Weights of a small GPT-style language model, trained from scratch on English Wikipedia: width 64, value embeddings.
Each number is 128 + 32 x the weight over its row's rms, rounded and kept within 0 to 255. Layers, rows and columns count from 0. Numbers have three digits each. The size before them is the row's rms in percent of the matrix's.

# q: layer 6 attention query, 64x64, rms 0.204, rows 0-63, columns 32-63
# k: layer 6 attention key, 64x64, rms 0.203, rows 0-63, columns 32-63
# v: layer 6 attention value, 64x64, rms 0.228, rows 0-63, columns 32-63
# o: layer 6 attention output (transposed), 64x64, rms 0.236, rows 0-63, columns 32-63
# up: layer 6 MLP up, 256x64, rms 0.228, rows 0-51, columns 32-63
# down: layer 6 MLP down (transposed), 256x64, rms 0.214, rows 0-51, columns 32-63
q0 086:138179123060101141187105163098105136170130141124155078116093094135151138065170112129044100108126
k0 103:164201149066127095109084131084104142116115134089172130141144114130168123096119121154102128072114
q1 088:095174144076108146192083189073149146110131149100134118178128138108161114145152146075067120126146
k1 091:137168152032093101103062124112106142100157151056141108131134104113133087122155126091135129079144
q2 086:101150125149134122166137172129135094172124148181140109159147100096101078077154134126057107147134
k2 089:171208182112099136113134118128122129160118126105165154142128157115116133071128155142118057098118
q3 103:174141096092128125188083098175145166103076103138094098170085108157196171115113110116137141128068
k3 099:177103102104132046103110138086102191100111113122152140114116092136149129160095089162124153118156
q4 107:155164116099091156134075116133119119162164095178108155144140107101091126151191201121165146159121
k4 081:142127130061139197124095114074147213156148169144114119102119132137086126107168130117177090180131
q5 096:119098161162134063068153167130137185124088166105137069114125113181145107090134049139143108138091
k5 082:123066093196064083100093154156093143088157113145099138124133141104141135157095121131174165117113
q6 087:094134168132109121171163173107123165133143163082147119137156138188164130143146138117133121127157
k6 114:132110138084101143091043095137123146114120147075092104123131075107126112126124115082167151061132
q7 107:119104090067116163153086133104130154107156139101138074114119101160149140177154063056121107100107
k7 136:110121118072102087172018120092129142095191177090174098111123087110147146157176113103171146118105
q8 099:186147119161161142178172102129142126121137081079125092142116131120114141164117105104154099095125
k8 101:156094157108131176141156075173113130100059107109145175171109088115150176181090131110039157128152
q9 089:125122124115092101154159153140134131100108116056155074107143127183175130160133103088132133092134
k9 091:102081122089138114148069133109133144075149148097119120163119060127147146173132108092149158080119
q10 108:171149128173149136154132118196165142152062081167116145170105114134144160114129184145152145194084
k10 103:161097110128138109167220177121091165141110138162162186107112079148138107159116121153138076156159
q11 094:148062128162155137054100090120134108078161166114094080147164135099141138087121106108122089121120
k11 098:142080140173155111084164099162162097133124088107134161150125141130086141129097166118112152158148
q12 092:124070149171129120104101124160177148067146142109104113185183140150135090186165172062128153179120
k12 100:144058121138156143091119156166089154113221140153072149117115128118151120141158138121186100109123
q13 089:188111138122138154077052087156145085105172063077116138129168180118107146100139142128184165148117
k13 086:129053115169161162087209099138099132109163110164115157098126145133132149163102119114144138178159
q14 085:157120140099174161122088088073142080083178128109081113136145111095132098143150081075098079049128
k14 085:116149133107148102139129101111183084088153077108132098181115136068113192144160187109146152153142
q15 108:108186122089125102171123133101157136110128110155169115101093136097114087172185122123136143116133
k15 111:114186126106100084226106146091160140135135133142168092159130154132105089099176119163136132114100
q16 093:084116173137109114106158154154144098125097141127129113133189149144126074111155113132119212085172
k16 105:079142142183131133066129114086106112125117108154023108118118201099083165106097138098146105108125
q17 116:182143138075129110108133114110116102096188098035130157127169060158126173095135214129123096152174
k17 118:149121150141118218128103063133075055114133092106116130136140078081133192111120153090135128097132
q18 122:107124113124122071117144134125161118111095121128148110080155133200167097100065058070107145071146
k18 090:110192120162092055118084116103147078115144116103133060143139104105056155155112104110182124111134
q19 114:156151132116155156173156117123085118119150098095144130115111052184194162111129132101058084077167
k19 139:125170112060145106216101136095149090088117113108140142176124069113155153123131134106138121058101
q20 112:115158137127159172154093134107167086117194083137125182199109132105153128170156155086081053139143
k20 093:138129149073097087155130115126087068122166115079152176142127083124086096125164152094041123129149
q21 132:124205154083142088130106140106159110135137054086156149055142121101088110114140145138151119100151
k21 113:145181127137097162166169166084109126134177130103187106125155160095130156142162113144151141134105
q22 087:167090078187152168097141150115110129170128158190139084139156143123086145093082100121103104168108
k22 094:154163148147105178166113081190129114134084143144180150121119140094150171098091154096150061193140
q23 095:140122126083132147124064090087153131107170135138101156154097151043085141185165174123158100148128
k23 091:117126134105144125185168104139150122166165120129179098114127124166134073091168153155082130161123
q24 124:147074096124088127139116073158114134101109163196093095186082155118157182130132108115122130144069
k24 104:140052119125163069086093104124149139144090111172101135129115119152129121114092147196092136164152
q25 108:065088132165114126116133216121123188146056173141125090148087134112124101117129044147090151123072
k25 101:079131104133101088115123208113129187083135170141109139092108150134162067178127117146148143142098
q26 087:159087154122132143082132088101106089139190165057129146126138139120090165089089158091099064169154
k26 091:159100169152164187088169129196095065132183122119147146151150111123172166109143142129085119138157
q27 084:183102163118138117101105105170127121174109139072107106088170188132094108076079151135138143175122
k27 105:175113135164165174045177137170105165109139128144126130135140173119169156114101105147139117154149
q28 085:101163114146157135168134133089188091075167089154109165153158168092073076221146129115180157071151
k28 087:088141156144056151182126082140157118133135094104118122124098174090090126138157167071130141149114
q29 138:105217132132114097128091154095135120137103125171148074117142183069130089088146139202184190109111
k29 137:135142125141080102082149147073122163128067109148127120115150221112090099144097127142178139159153
q30 123:132187108109111086124155153086065144193138133137178085038122147119091138069094112185127136121155
k30 102:136197132148116203163116137116142111137096141166188114147169181111193155108112108155164114142077
q31 097:110117182165142135147173142168158103110103106078127144145150129194172099135181087098134152075152
k31 097:099088127124116067061142106101112143100116098095051142149104086124101135169099132099086149073135
v0 092:122135107116148097132172106097088164149086192072148080127122156045152134053116152150134145111155
o0 099:147131131140065144180066132089071130125165179115131135176102122074135120136088093094118153126150
v1 106:163076107102081137109151174135100113167065119101112105137108139152134118152150094096089075148145
o1 110:083090197102144151107124124127124149093161147176143105123106147154178171075152103060088135075082
v2 107:133148097141176124126130090116113105099112138186167093074082123113074121180131128172089143107168
o2 101:215142112095090085112088120107110107089112111137140167192098102134167221095139127075097138120135
v3 099:152132059133149122142153133112135142135140134158102157197213133166118113151114134093125107117129
o3 121:105094147121146161172121141105120147091126134130100055117084130144157163193142142169114121137102
v4 086:124100163143171135116168150153165111087152086141136116139136079231086116187150096104095132114165
o4 085:118118125082165116106138094131146127117093073128137129130096123174120175141142114145084092084136
v5 097:111098129139178151118184164125124128107143107117135134173172068212108135184098092096087081121150
o5 094:076094174090171148119147112115094139105085090144154106127044114187143184154121118120055092088088
v6 097:099120131130173109122138081155145140095126088188197087131067086112124146149102058130111108137185
o6 096:143162118081105063062156113111116082107095123136173183119129139100126131086097134107099086112184
v7 085:171138052103090146137072125172124115168139139137081136118127153097141113096169143144154104123094
o7 091:163129122139135119162141148137149129124178162116097097113185140089168137127153195136183150131120
v8 095:133109099113107116129075061162130127137117144151165075132025160066132123111116090110130072133129
o8 113:166160127097083069124127146142131106120136176149162156140160152093142121063104126069122141111138
v9 099:076136142107144107115108081164135121132130087158174080071103104126145152087100139165148138134112
o9 101:146175090119144081099159099115134073155143087097131181091149133053088118093104165162157086138195
v10 116:166160123193129120142121119096171124099136158150127186176114192117078098179176132095112127119154
o10 107:157124145132092124137095160174148178117081146140114091171123124221172133146160097080094168149088
v11 093:142147150185095130128095184117170125136121169116135164164117209070107045155169141068139168142122
o11 090:106094122169087132109117179186150170150108170128115090147159129191166068113134076069149173147078
v12 087:172137126103093135135127112088105128132093172107047143083150166110127112144178211148120181124127
o12 088:147122138182145171175069117109148160118166120131088088152125124125157162151177094126169191129110
v13 098:122083102097168124127189139143121127129110088176146091161140057121115097190096062113088143137192
o13 087:101080133081130113072120121082116090069105130152144140117081132103166165124109107118097090077125
v14 098:131079070051130105110143148170069123134109107128116095123103097176131130181082076119079091124136
o14 092:117106154100169095099130105084123100067147132149163130117104172116139192093133139099099081070133
v15 090:131131132092124152134158158107064152159125154057061133106191109132176146119114175155123131130103
o15 091:088100152172163183169099109082101143138175122131116103136102104109108124174135113154151157101100
v16 100:141167156126094148152099102093100138157121151083100153086117171083155167098142214184156147139102
o16 090:142164120197111141157103144151120146170157129132109156167146118108094098149144132132176181154126
v17 088:128147156200148127124118127138193108094160109177129177143156102178063094154175124105128180124157
o17 088:147134100106128116121139139172175152139081087104090114129115108195143121164155131167118112151129
v18 105:137121127126149129123170176100113140116101161079108125178125126074143101147133097125097146138145
o18 107:094087120137090171130077147118104159118094190165156116159127110175159115128132064086097161116089
v19 106:120122104168061137121098159147120117175137105087105169144132163169131146047161125107174065135071
o19 094:106140171125168127140183157187113150166174124106099124087146156152100065120151184127140111145093
v20 116:131143174082097121094109152086089115140137149076103139078096152076159151107061159159136166101096
o20 130:144137119185113146138130131127167108165130172110127202142185144100067100097114115134148165128139
v21 095:105147155152174092117178181108151122111124130102092145133192131120110059117135162156124238133130
o21 099:108086073167136169132079136098145140146103116093085118111118098141130118173134091166135120153119
v22 091:101128124151145123152114091145170151115165098151168124159134111133132148084141090107158089121149
o22 090:129150120085119101129175136130111101122110122091130128099139157088122076163092172187110081152180
v23 102:106138193148161128131108084137162155105112158153173082112094119050144122099163134177155167141137
o23 110:169166070127065113128105110147114119164126122129169160150168073090123087123094099120161165155169
v24 090:107108186108145148096139134173108137168106114121164071132178068119136077132088109114135176162134
o24 099:068093100141131142077118100112130149185164103140151117109130076076130117124080077100144096096102
v25 118:118112110180153125144158141186166156130104134119190105193115116082135102086171058110130107162146
o25 118:116118112076066108108104149144086152139114165145170112133142118132174072124112105095117112122124
v26 098:149143171119128139152108083111153141129117154149111120083166141097136115089193191166153172125132
o26 105:159141091153116173184084089114142140156175107122104090134141094086135136151142115187188173163162
v27 101:123147101108118106107092161113103100127143122143133142119062151085112108169029104130112145120120
o27 108:140127129150100065070152178131175085119079173101134209144166156142114131087111140081111125122122
v28 108:082120175174163096136186115103151163089085170069149096163142144119136129108171141126124148135138
o28 123:110127118137112161165073110129062179138140112156156093160093114138128090163100054092092144133117
v29 097:121106101112140130154184128130071162145095167063130087130159101125159166091154145164113088141118
o29 101:117120156128134161185085093084040140115184128149162098157089114087131154155117102116118126104125
v30 106:121115128088100131124087093172117132152112093129154082071060131098156143079127103154138093151110
o30 109:139165120118115073084161113127137094144171137121162179091179153065114103057124154123154109102178
v31 107:149122080090075152132089129139101136167141115124123152155113149124169175106091096103148036146103
o31 109:100125173117133118128180156153127127119139167143148123096153154125121109108117176118134125126119
q32 112:102159109147097082123108130156162035073094149080166112155154113124116196138113117117129161072116
k32 084:096162167115134154132087140090091051101156063171096104162144084103160105140118149076098079119099
q33 127:166099168105147191117098094134169178132162058077146114088140145121114105135177085122136151191181
k33 094:153106100109111089108142144118059182154127188156132095090113138116106130112133142128161133138162
q34 078:133139115123120141130124101110105173144170173118109085125134144172133101138179142146123148115144
k34 077:101160126100118090091112199144181078100118163164170148166125135087101160155104137114158120124138
q35 089:110147134140130114107139141109139093125107122161104142165114106111144128143048098092112095113136
k35 086:164100164094115176164149075135099165168121093057137112090158142198128104099186127159108136152113
q36 082:119111068087132077146156164098139110052135157085098103144103082120163163165155169093105143104140
k36 085:093165158131146130147177125146155127148106083121157191123163130176133099136107143087067124143089
q37 085:088106087210143138139150143140127211084123148136124094161130138140147147117174141128121189145143
k37 081:085115157077115114092149096070137107090125126118127143139114091153160105152127142117151068121043
q38 120:070103110152088064110103160119161078085076151137151079147160115103084153125080140132115155088095
k38 089:091167176145139176105135115106123048094171073133071110159153100115173147138120119098162083127107
q39 097:127158137127167137133130145139101020145115123137162131129130115155168166122072168135104116096114
k39 136:179139100073124148177136113097125146124138171098068125121140124107123127112152103128108137141207
q40 084:119135104108116103135057131177149170091151145080141175125152073114130143097188058151135161044126
k40 093:122138121106112119140038120099101058082185086150149105078116183118124108154072183104109127121101
q41 100:131078159154186207080193041162103137174124093140144137118114147121127102119091145139131078172160
k41 089:149086122138136090114157101144098145138061146127089139152148140196130146112186142139114136145086
q42 086:140174169142138164100116128130121064140104084147135135192130151159116116158059122084136116127146
k42 074:159114111072123138102114145137117089100152094134104140095196108137130171102149112114139103139119
q43 091:158140083134166091119124099158118142114132160091124158172124100155163205116155142097091082117182
k43 084:180079108082103167146124084101096167105137133125139164138133065137129111091130157101103106120201
q44 114:176081090125135107098161169174107171193114184109079094103105098169154127092168130178115136181118
k44 101:128133142211135126134110047158162098102156130140157187166107137131106162149061134099118115052143
q45 083:098085128135148127116094103144163205086113142169125080115135144113123090111113065116133148097148
k45 083:143123147099077109096115143096056092100136115113195099092121169136134121110084156115168119120124
q46 106:109146134093142113137132120115103235177099102118118141105113179137110140092168166167126134207108
k46 122:139096112158098137136169146120151197132116210116093132117101080117168136099118065140158107119173
q47 083:126162168113181129147131148160109057112078100146111119133112114136143129093126086140124123111120
k47 078:183107102108085155159118083098083195173149122059101125088112162170093122078121087112106132151133
q48 090:107171096112156122170108162099088073162120157155123097110141143160161137105115132172136116072072
k48 094:089164124077136125150080164115217048061113143091138129147113160104112141159144112119072162093126
q49 110:133066068172133069059136169150141090069089184138136096158158095119147135141079148100099112108135
k49 098:110145167159155133154135080143127060094170047121155147151161114183116132130119173107102112094088
q50 105:150127150082161166171131116145147208147154105083130139128150115132131146111201120141110095202136
k50 102:157097094085101115137142148104087164133146190126088158099079102125145132130165127121147143081150
q51 094:067216124106118113182116137096150127128145109107166159170153154138122203131123159085124124129108
k51 099:095148111038152150098113195107126096075113155141059125113170080095199110133163127108115100116093
q52 090:117134123070078127105099111069153182120125099099195135028145133110117093141143100119161116070155
k52 085:123152131112143083120083109125076147095139155126096045118084152093211134133098101132129168188202
q53 168:125136102143120080091169156135090110145092194136112079167081095168176117135076145154108157080130
k53 073:140176133205126094130133110142186080100140127145137163162132138118119157154064132118127120096140
q54 077:163145152067091133131145060094094082121154125121139154130142110124141108185058175126130074089148
k54 084:088145107105181108132096198184131069122092103136131118167159140116117125137188139152068172157116
q55 085:098142127123108139096146139100184139062127125135129149150117092132133120195057086026094133140154
k55 095:131151156067132148120119157133074109121142077127127116110195132166183120127140196154140077128047
q56 082:168156142095109121127151106112120161105119103123152210143121091138155164164112155076056068147204
k56 156:188089122115107152172158121125076178156131155106124092144114078116148147088169113177160120150201
q57 082:207031097099145136088111097141153178117166143106117121067151118111113115119133115126132110145149
k57 143:112110152181156114135085068184098050103164083153199157150133143137121129104116148093092127105139
q58 097:145104128096144131148122123170124228182126137130135129082151119131122117044182083173145138152142
k58 096:141078105165113092111075104116136102088150182121142092119065153097105125149099142127137147063152
q59 077:151106079076097078126096121134132153135174137080147122075162128120100123128194147159165137114131
k59 131:081132127174167114102070095146152047086152100178158148139124120093127130116086140075110132118135
q60 111:110208161064136156207124146076122147172133061089123141102100154117106112130168131147156154162133
k60 075:123138096101119130113129169115160181157091192130072116079114134129152135123130061114153133166118
q61 092:097182131152121111121109158152098041135086113157116111163144146156135110124089108138150145069111
k61 089:149152105067096141147087134088161131111118128090158056073113109072081141103103132130145157135161
q62 083:165157158114140144093149143133114195173080112144088152160092146150139102116134121106099084205161
k62 099:201085104165086138165162118161124200167163158112142129098123098163087172102114097167186130120157
q63 086:100156119099118138136102102078152163132170132129140147084131148125124133161099134118139164057169
k63 086:107136133054144151103075190122116129104081200148147041106146148072166090118112134147123108170144
v32 100:097138150155122110119131115079145152136122110133101127100163145081138140113048076108136081094162
o32 089:111092130087086134128137148047107139142114122096119147118111147096148119123065059156115151073111
v33 098:168149150131108161129144100083129121184124118107181149136140124088074101084104076150147180120095
o33 099:161073209184116171093162140105156124145118101141147116112199119095120104133107095121154142126090
v34 104:123162127150140176113155099036069132152152112134123121111133066115098191087174135183114158126163
o34 100:151147127130175176133176151122071109173089100134101170147121082127122184073161164157124129153131
v35 112:093146153107068074125107154103160136119107150145154119158150129076180084155030071093159136088108
o35 107:099087137137064139079119109118138131091136164175156116122151157106154104152036086111125142098105
v36 077:110125110171120064195099105119145088095180154164139150138118190147122115157119151113120127087082
o36 081:141168118156131095111097144141117060104077161123097096184112164134099125130098141117101075134139
v37 106:082175125081113171101135185108160111126102148169099100161149086083179132133129125119199181158120
o37 103:066120075085080200063086156148138102119109187190092143140114103120167137131102148149161140148131
v38 109:115098134162129146036156109153122121126106139170185163124107094122154194069040118138111094106124
o38 099:104157169137115138139203179115107117141137141124157145130115059157182145101051118093112118057106
v39 102:158065118132204140090120085219139123142127118132046152094123147126158137103130102114115072146100
o39 111:101151119086148063146116131046183139157185131116166109082128147109162107154138107141132171064083
v40 094:107102089138178136098130088168162103109142149168103150116088148152148199110061160099110076113110
o40 092:103205112116132116155135189086115079143105179114097098157100130128156142090059120126104101074140
v41 100:119172143147185148139147132115080130136139095060154125089149096119070158121148121151088137130152
o41 106:134103114104173112135147125096086104179101084104116187193132088082132178084143152176164123143101
v42 116:155101114188134153071153119115167138159126134197044156088104169146077120064130109129124080098115
o42 112:217156169109133155189160175064145091118146135068129110114122130114136119095126113131143148091168
v43 104:118139136215067112097145140091065120146162125126186135106136112133095116095136136197128156108139
o43 103:167133174164154117132147108182097088157113054080138163183112080175110149156130180124138105151105
v44 078:132157136069094170145139193111193137149070138150082138155156114119147105095139096071189140165097
o44 075:107091113091037186091118145135168166107125180164109119076145175103124085128152088130148170171173
v45 109:153111152196049104119135152086113162152138124121128148101140157132055053093182087163127134114133
o45 118:217088184147123124155129083155151147131156066055173144104137137147086110175177137118134147161136
v46 103:093125140208094073083138125093122127105144150171187149131117106129132143103046123150108112051134
o46 094:152151157161121132131173152141077082109106129119151149179104085148143146100039133100099103089151
v47 095:093157147152069068135120121069104107089151146154218128169115089114136132173054133147106137056157
o47 093:134139154179126134114161122184074092084095125156137147185110101146150155118058137089090095113143
v48 119:144072153144155088133121054135083147113116104083223132149121086131111078202114130107090113100135
o48 099:137087142185175080155198084160098152118188060148177127124117112134138093133117108110105144084097
v49 085:095115087166138103115117109136127085089151172202119128150101121131172158154090157135145138077097
o49 085:120191100147141117097121164147116048105095176165101103181104130142156136111081160123114109099131
v50 105:154174128071123207133161146089130117174109118112122143134144099104114186053126124153191177185129
o50 097:100107150114087200101142175111151167173097141148099148091173097105133123121151113129178146157102
v51 096:125108116191123086134105125154089119093153128123141132109104151167115087176180160162086107111122
o51 092:165160105151186051145115081197127099123140101091138133175106128159103148153173194122116093144129
v52 093:114090124114159139077139115208107105109121143123180135146091095154169196135068187137080095141143
o52 087:070180128134165115184170154163076141134149132117147127136096066166184153116078140088114089099123
v53 104:140124110080190161128120120118152172139123117139013101098132143114126164128175117123124092164158
o53 100:138128089064137138154096126050143159142139138123113117072116164098120145120177108177124182121141
v54 089:109166102127156106163089091106070105112187125135079081106139127104171209156142157180131155119145
o54 086:103185099113171083088062113105108087136094117156097135157100136140119175149137164170106133117086
v55 091:098086113179151065082109125182160134096144145164107143100106167147151153123083132120079056074119
o55 090:145190128102134071178114126095104095108145142096162113153079135150140144131058125121083123072147
v56 086:169088126155116118104104133114166154144120135150051116119130145128088017146210083107161143112092
o56 084:212106140150137133108101078120201121103181128141171084082152184103100096144185141141147193135145
v57 100:170147147097095083189136169124151184140127107098118144117136203138081082119142095112094089148161
o57 102:170095162112094093165109092110158186115156108058136143090177177109089100149165100115135120146151
v58 091:114121137223122075161116112092112143114158118146110133105136147130095065168128109128082076049147
o58 089:198118128130162083156144113106085071104111093077127156179081158109112113113115126136110121103149
v59 099:126145146073157137204124144093151157137117090071099102137170121118129129149128130077127125171166
o59 099:091078092089101149146099122082109202144125118133098141091119171089111114122149059162135145155140
v60 119:133171105112190164184137093126123101157155108102098137109140161142132235075117163154127139172129
o60 119:077154118106135117136115192064111140206048133102049131145131123120112154109150103164136104150096
v61 096:119117124093136185099160145145096108142123133074206124151129057133126142099146158148170197191109
o61 090:064114116168137184107145131186117143180129105167144125133142078144132136114138165117164109181113
v62 113:101064121148207153040131102210127091109090147152122128145113084115179119142117125124124137103076
o62 110:091139102126163131124135132128111079114161148181178090141088074138193126135084148138130146077089
v63 107:146130157153047100076148167122142175144106116112195162099128150139086118049076089136106089108156
o63 106:174105200126087134176171126116140188126161087051179162098171099139130125138093100076119128122141
up0 093:119133174103134172131161115179152158130183110177159123175164119142187091068133201147175080160070
down0 095:137102200105140140109072088075117106155130069142162094143103134147122146118183141161172096172156
up1 089:085066141118072181138132141158146131187140077108129150133130165149101074163139122169147133177045
down1 096:097122053150149098126182134136123136150110091162162126137087138125150161156104148122166137160052
up2 114:110112232101134138120092116077136155113120127120110138119138126120070127159116122069120060115198
down2 100:083064136158141105045147132109131114164161138141129179124092067160096157141144143147164058140138
up3 111:138159131114153098057099166098139154108142126179130198154136130083131156132154115121169136117063
down3 110:152130109029164129114163156103070193125158139118142163120077129086127157109144136076063120133121
up4 096:076098100133190137134090073111142036079119156096103117151148096127118080125110098162150115122117
down4 102:063081146130107106083136127122144078153124108129113136141135101047090149124124193110123120094163
up5 113:092132150157176108165124110114131167133165104157175209150118128169150171131114154089087062124159
down5 108:091110147088175198144066121111063134235146113186115164118105118154135116109158163144109111123131
up6 097:099186147107170163128106109134159114112144111174167117105139113105128150107147217097138061158112
down6 096:178121167149116159161175192147100113125114123130110096135097063078137133109207113158140150117096
up7 096:145166119146083110166169151134089097122104133156138208093134101098073064140161156138099084164125
down7 102:115138195147136158127142102117080097094171130154246120089166177177094087165129183152135126129109
up8 104:066095139127110143129102154094146116127191108155153114126130098132168167143161170111167136153087
down8 107:106099186066142143150136135151122092201113081174155100109111142150100138150075130121080177074091
up9 099:107123163122119169104121146110104111111093130110157102087203172145162166139144114061078142127172
down9 104:129165156129171077109147148070093151096093117104092087133124136142129118153076127128182130151145
up10 107:119174107127082123111122070146124114103100094132106191091175140109088170192169109100165044108121
down10 108:196133134144184114132123124066132117104183126152139093105147152162138108086116153092117219178117
up11 102:082130157153085177127122088164118055135110109174126179119174089152118172093171141128095125119107
down11 107:094100095099112105145108123129130095135128161205125196155078127107114119105123085182148125083132
up12 087:138103164071128131072116115139173100092210139188153151108109189123088079123156089092131096125104
down12 087:183152057188154156154128122156116094135101155145080164136131140109148094104184182114097115139091
up13 090:136131125117102087139129087170171094122146120111107140123142121074090118086147138123084048158111
down13 098:158130076142165076172086140156086110135141145135151125153074081109117144052182113143133163095111
up14 089:146147095087111166163117153079166145149180105128178100144090089116126142105167125123153150089083
down14 098:143174121106152168091140145140139133105148109121156122132107163187106094191189083104096110142225
up15 091:108138137131107148104125101092164124190138082160127170099182145153063150146138108084192142142160
down15 093:151112112096132183096105112151110113126144137168194119137096198160099098094163136093200154100155
up16 110:092133114140171077175161114103116132100137102156104101091129132138080133144160167132152107107133
down16 108:074144123151106123124175110081135154135111108159164104114054155151114112181089120107132209166184
up17 098:167105192144151151133138136168095027123158098088155174076151186133122125135169112138124107074142
down17 098:212129105126109103176137077157116138129161148123113120116121064090131115117065149092112133131161
up18 102:139104189132101115125085105109093161148144088170101134121106152097097117109084168109094119133081
down18 100:156158115109114151086115059116070125191156126129088085088153102082117168101128112135109097086175
up19 086:143170170117093153170151113114104103131128130136195120111152166093129174097098169123173084131114
down19 090:192204135133154143174091115104129154178117097086134100106104150154160132141141144169188136169161
up20 110:105121128045098160109146097142135089117183133175183122136143114080116155126135131148167131119172
down20 114:125088144090135140121124155184094123103138156129083114127127114163130119102128101160087129124083
up21 098:129175132121150120078130124077205144098132096116098137146146141141132140087149074072130158186157
down21 095:195128163118095124174116158112149114135168078150085207122155161149124130149087200138110146099152
up22 103:139118121172115172111103170118129130077203141100140097119102091113084146129113181157102110140132
down22 104:149164123130112106207142153071143139156154194100109159111163124120163152147101102172141092140150
up23 099:096104169078110117107162158134107087133139125133106178172114101094068094110142086155084103105099
down23 109:148116125144145122088144200141115109188112163186102126157093176143090140113102068094140171121079
up24 106:102137120133192141099076133125136106108105107171155114142192154110018135121162131074153128111110
down24 097:138135086143155179120157152139157081154101114074115081088129168127150172098142152167115137089071
up25 085:148145123135176102129133132080168117148115123178106160196211076142143105095084144107082146165167
down25 083:144087105184091131135122113102188132140117113098089080167147074118120157122091133092131140094137
up26 089:136079199134170163103147123162142141088114040145154142165188100108103078157128112129106124154151
down26 088:195114120140132137137078091197142098130080181089089077078102129063160102106141102130096149085080
up27 107:094100138067163096143083111070167090089162096145165129110185085087113165164145140102144131118096
down27 095:173162119099156113144127138135171154118111110116119069111104116134138144077135100109122061154168
up28 096:166091103133141192063194090159140146127148085085136152165148082116109130141168121089117105115113
down28 096:185135206104045138073130116147152092142073151116098121099127116165145116068083097150116070136156
up29 099:063184127200187168087154171146135126123074075078149110134135102118131080153169124111107146127145
down29 101:099140103101176168075102071117095110209120077104113095113124113099165103107091133167117124202193
up30 102:152124157117137177079151143160139083120160122094186123136127187102103128129208163124136125097158
down30 096:204139151186152183136144130203107129082095148130071088099138081107163132176171132122112129090125
up31 097:136133144083132090106145092185171071115130136109103167105120100194159142111163160135079105140147
down31 104:193162123120199126094153140125183103135110136039139142107146156201157145169139101110132118133172
up32 110:072191113074123139170082101167139110122154077090112109161169136078094146111165095123133125080082
down32 114:149051165120126184141160204092158153165157159172175155078116113122126189113148087124143166091144
up33 084:078136175150090077192118128134183105104188139085150090097117156081158087126085181115061114111125
down33 089:106098098159087160152200140130130086108125146144136130141141114127114146072176173144131161137105
up34 102:077162104098145169193113069136107088128119133149146097147123146116097192160096110056096104143123
down34 099:126083081072120122154190131131097131082172123108074100135120119125187128159073125137095136072166
up35 104:078191088151110148122077091139148119093104109163202107128120198153059113100121085143102134128115
down35 107:112133087149149125132164178117125144202131106177163181110070115195148167124130085161104114137118
up36 090:127140098128117158133097138109103132100187161081153142180134102138041143121106175081077137107143
down36 098:178168140175161144145151140138129095072166167173128123105101168075092167127142085117107104111118
up37 087:142142123088114106149093103072114097129128142164144202039100088136129110177137127134135072093180
down37 093:122142157147107142146123148162102123134155142087064170094107137112152145093196165210103123091117
up38 099:113196143104084086147130125084170121109123134104139144093115145118157119095142077126109109098181
down38 104:133122086082119161196163207112123151128107104116104120092097110151087107128188104143067102162167
up39 107:103111133172163200130108085112188082111165123092186105114111156159116115159124158133128109163118
down39 108:126063171131124117090071137148105123144200130146178174148127124093108135172147145150173142102110
up40 102:104131150146107171104137066123143039148124075092129077152178168101081084142131119183074133155115
down40 105:156150131138144203179098132186111188144176126132071164072149120124047130143112147150148120149144
up41 095:119131123193141141184073160127166126150170126120117118154135134158103107143091160071163057141135
down41 095:173131124139103142194070171142138125131138127172121088132144090156114097115163141156058103154178
up42 104:150133134055138155188101085066113077119171138104170126071135186089160189101162182153159122110113
down42 093:183147124134175145164155123092110148132164139123134126073079169099133119072107096152168175119114
up43 095:157098120119138148131162119079105132127143158125167172128175185119134127205153115094119091206113
down43 103:154184141124092148110176146144122093160119108073135135124073129140171190092143148116103121178120
up44 102:141134134145136140138186106161126138046137149153145180136146100093103123149180104110098069157080
down44 103:141117137119143109148152145074075143172120076128079142189128137150098130123167155118181130094159
up45 086:063095165106179157108109142098136153092089098092192132176153129088131119049179140129082125155095
down45 081:109126135134133115117147134102148162150093131149147086144176130141170118171159110111110172211095
up46 090:148191124166137142161128056148139115126150096119164134077181136096118143118162133095159125176097
down46 090:210098123085101140175118163077104119122129145163091180170115135114134130116131170129122098139124
up47 108:126117166159101066170137086128146093081181073105202177090113161114132088132121112141054131152134
down47 107:118160162091112127114170169154138090185071126098195065188116150135104111132123123148140102149145
up48 093:130149123133126213113121158103170091157130122183140081109164120179100105150099124098107132132106
down48 093:152129085157117158126149143128127157189147156187120124129120107138183116144109112103147167075095
up49 100:083088125178113168057147144192182155136169124109113109132168176138130140075102112125139152146086
down49 104:128185117113173081109149169099098182132122130120110159162157100140163124128079111116095194134019
up50 114:111099158133133163176125141169098133143088100117111147178155164079138126082110163157138137099099
down50 114:142191106138140123163129133185031112118101099137179118095138111136135106121142067096056139188131
up51 088:075097112093112189172133138121154118139123147116161154073118114104085108130122131113108194136147
down51 094:071113112133118096101100130162128110134121192103125108161132081183097112181134108152167112171201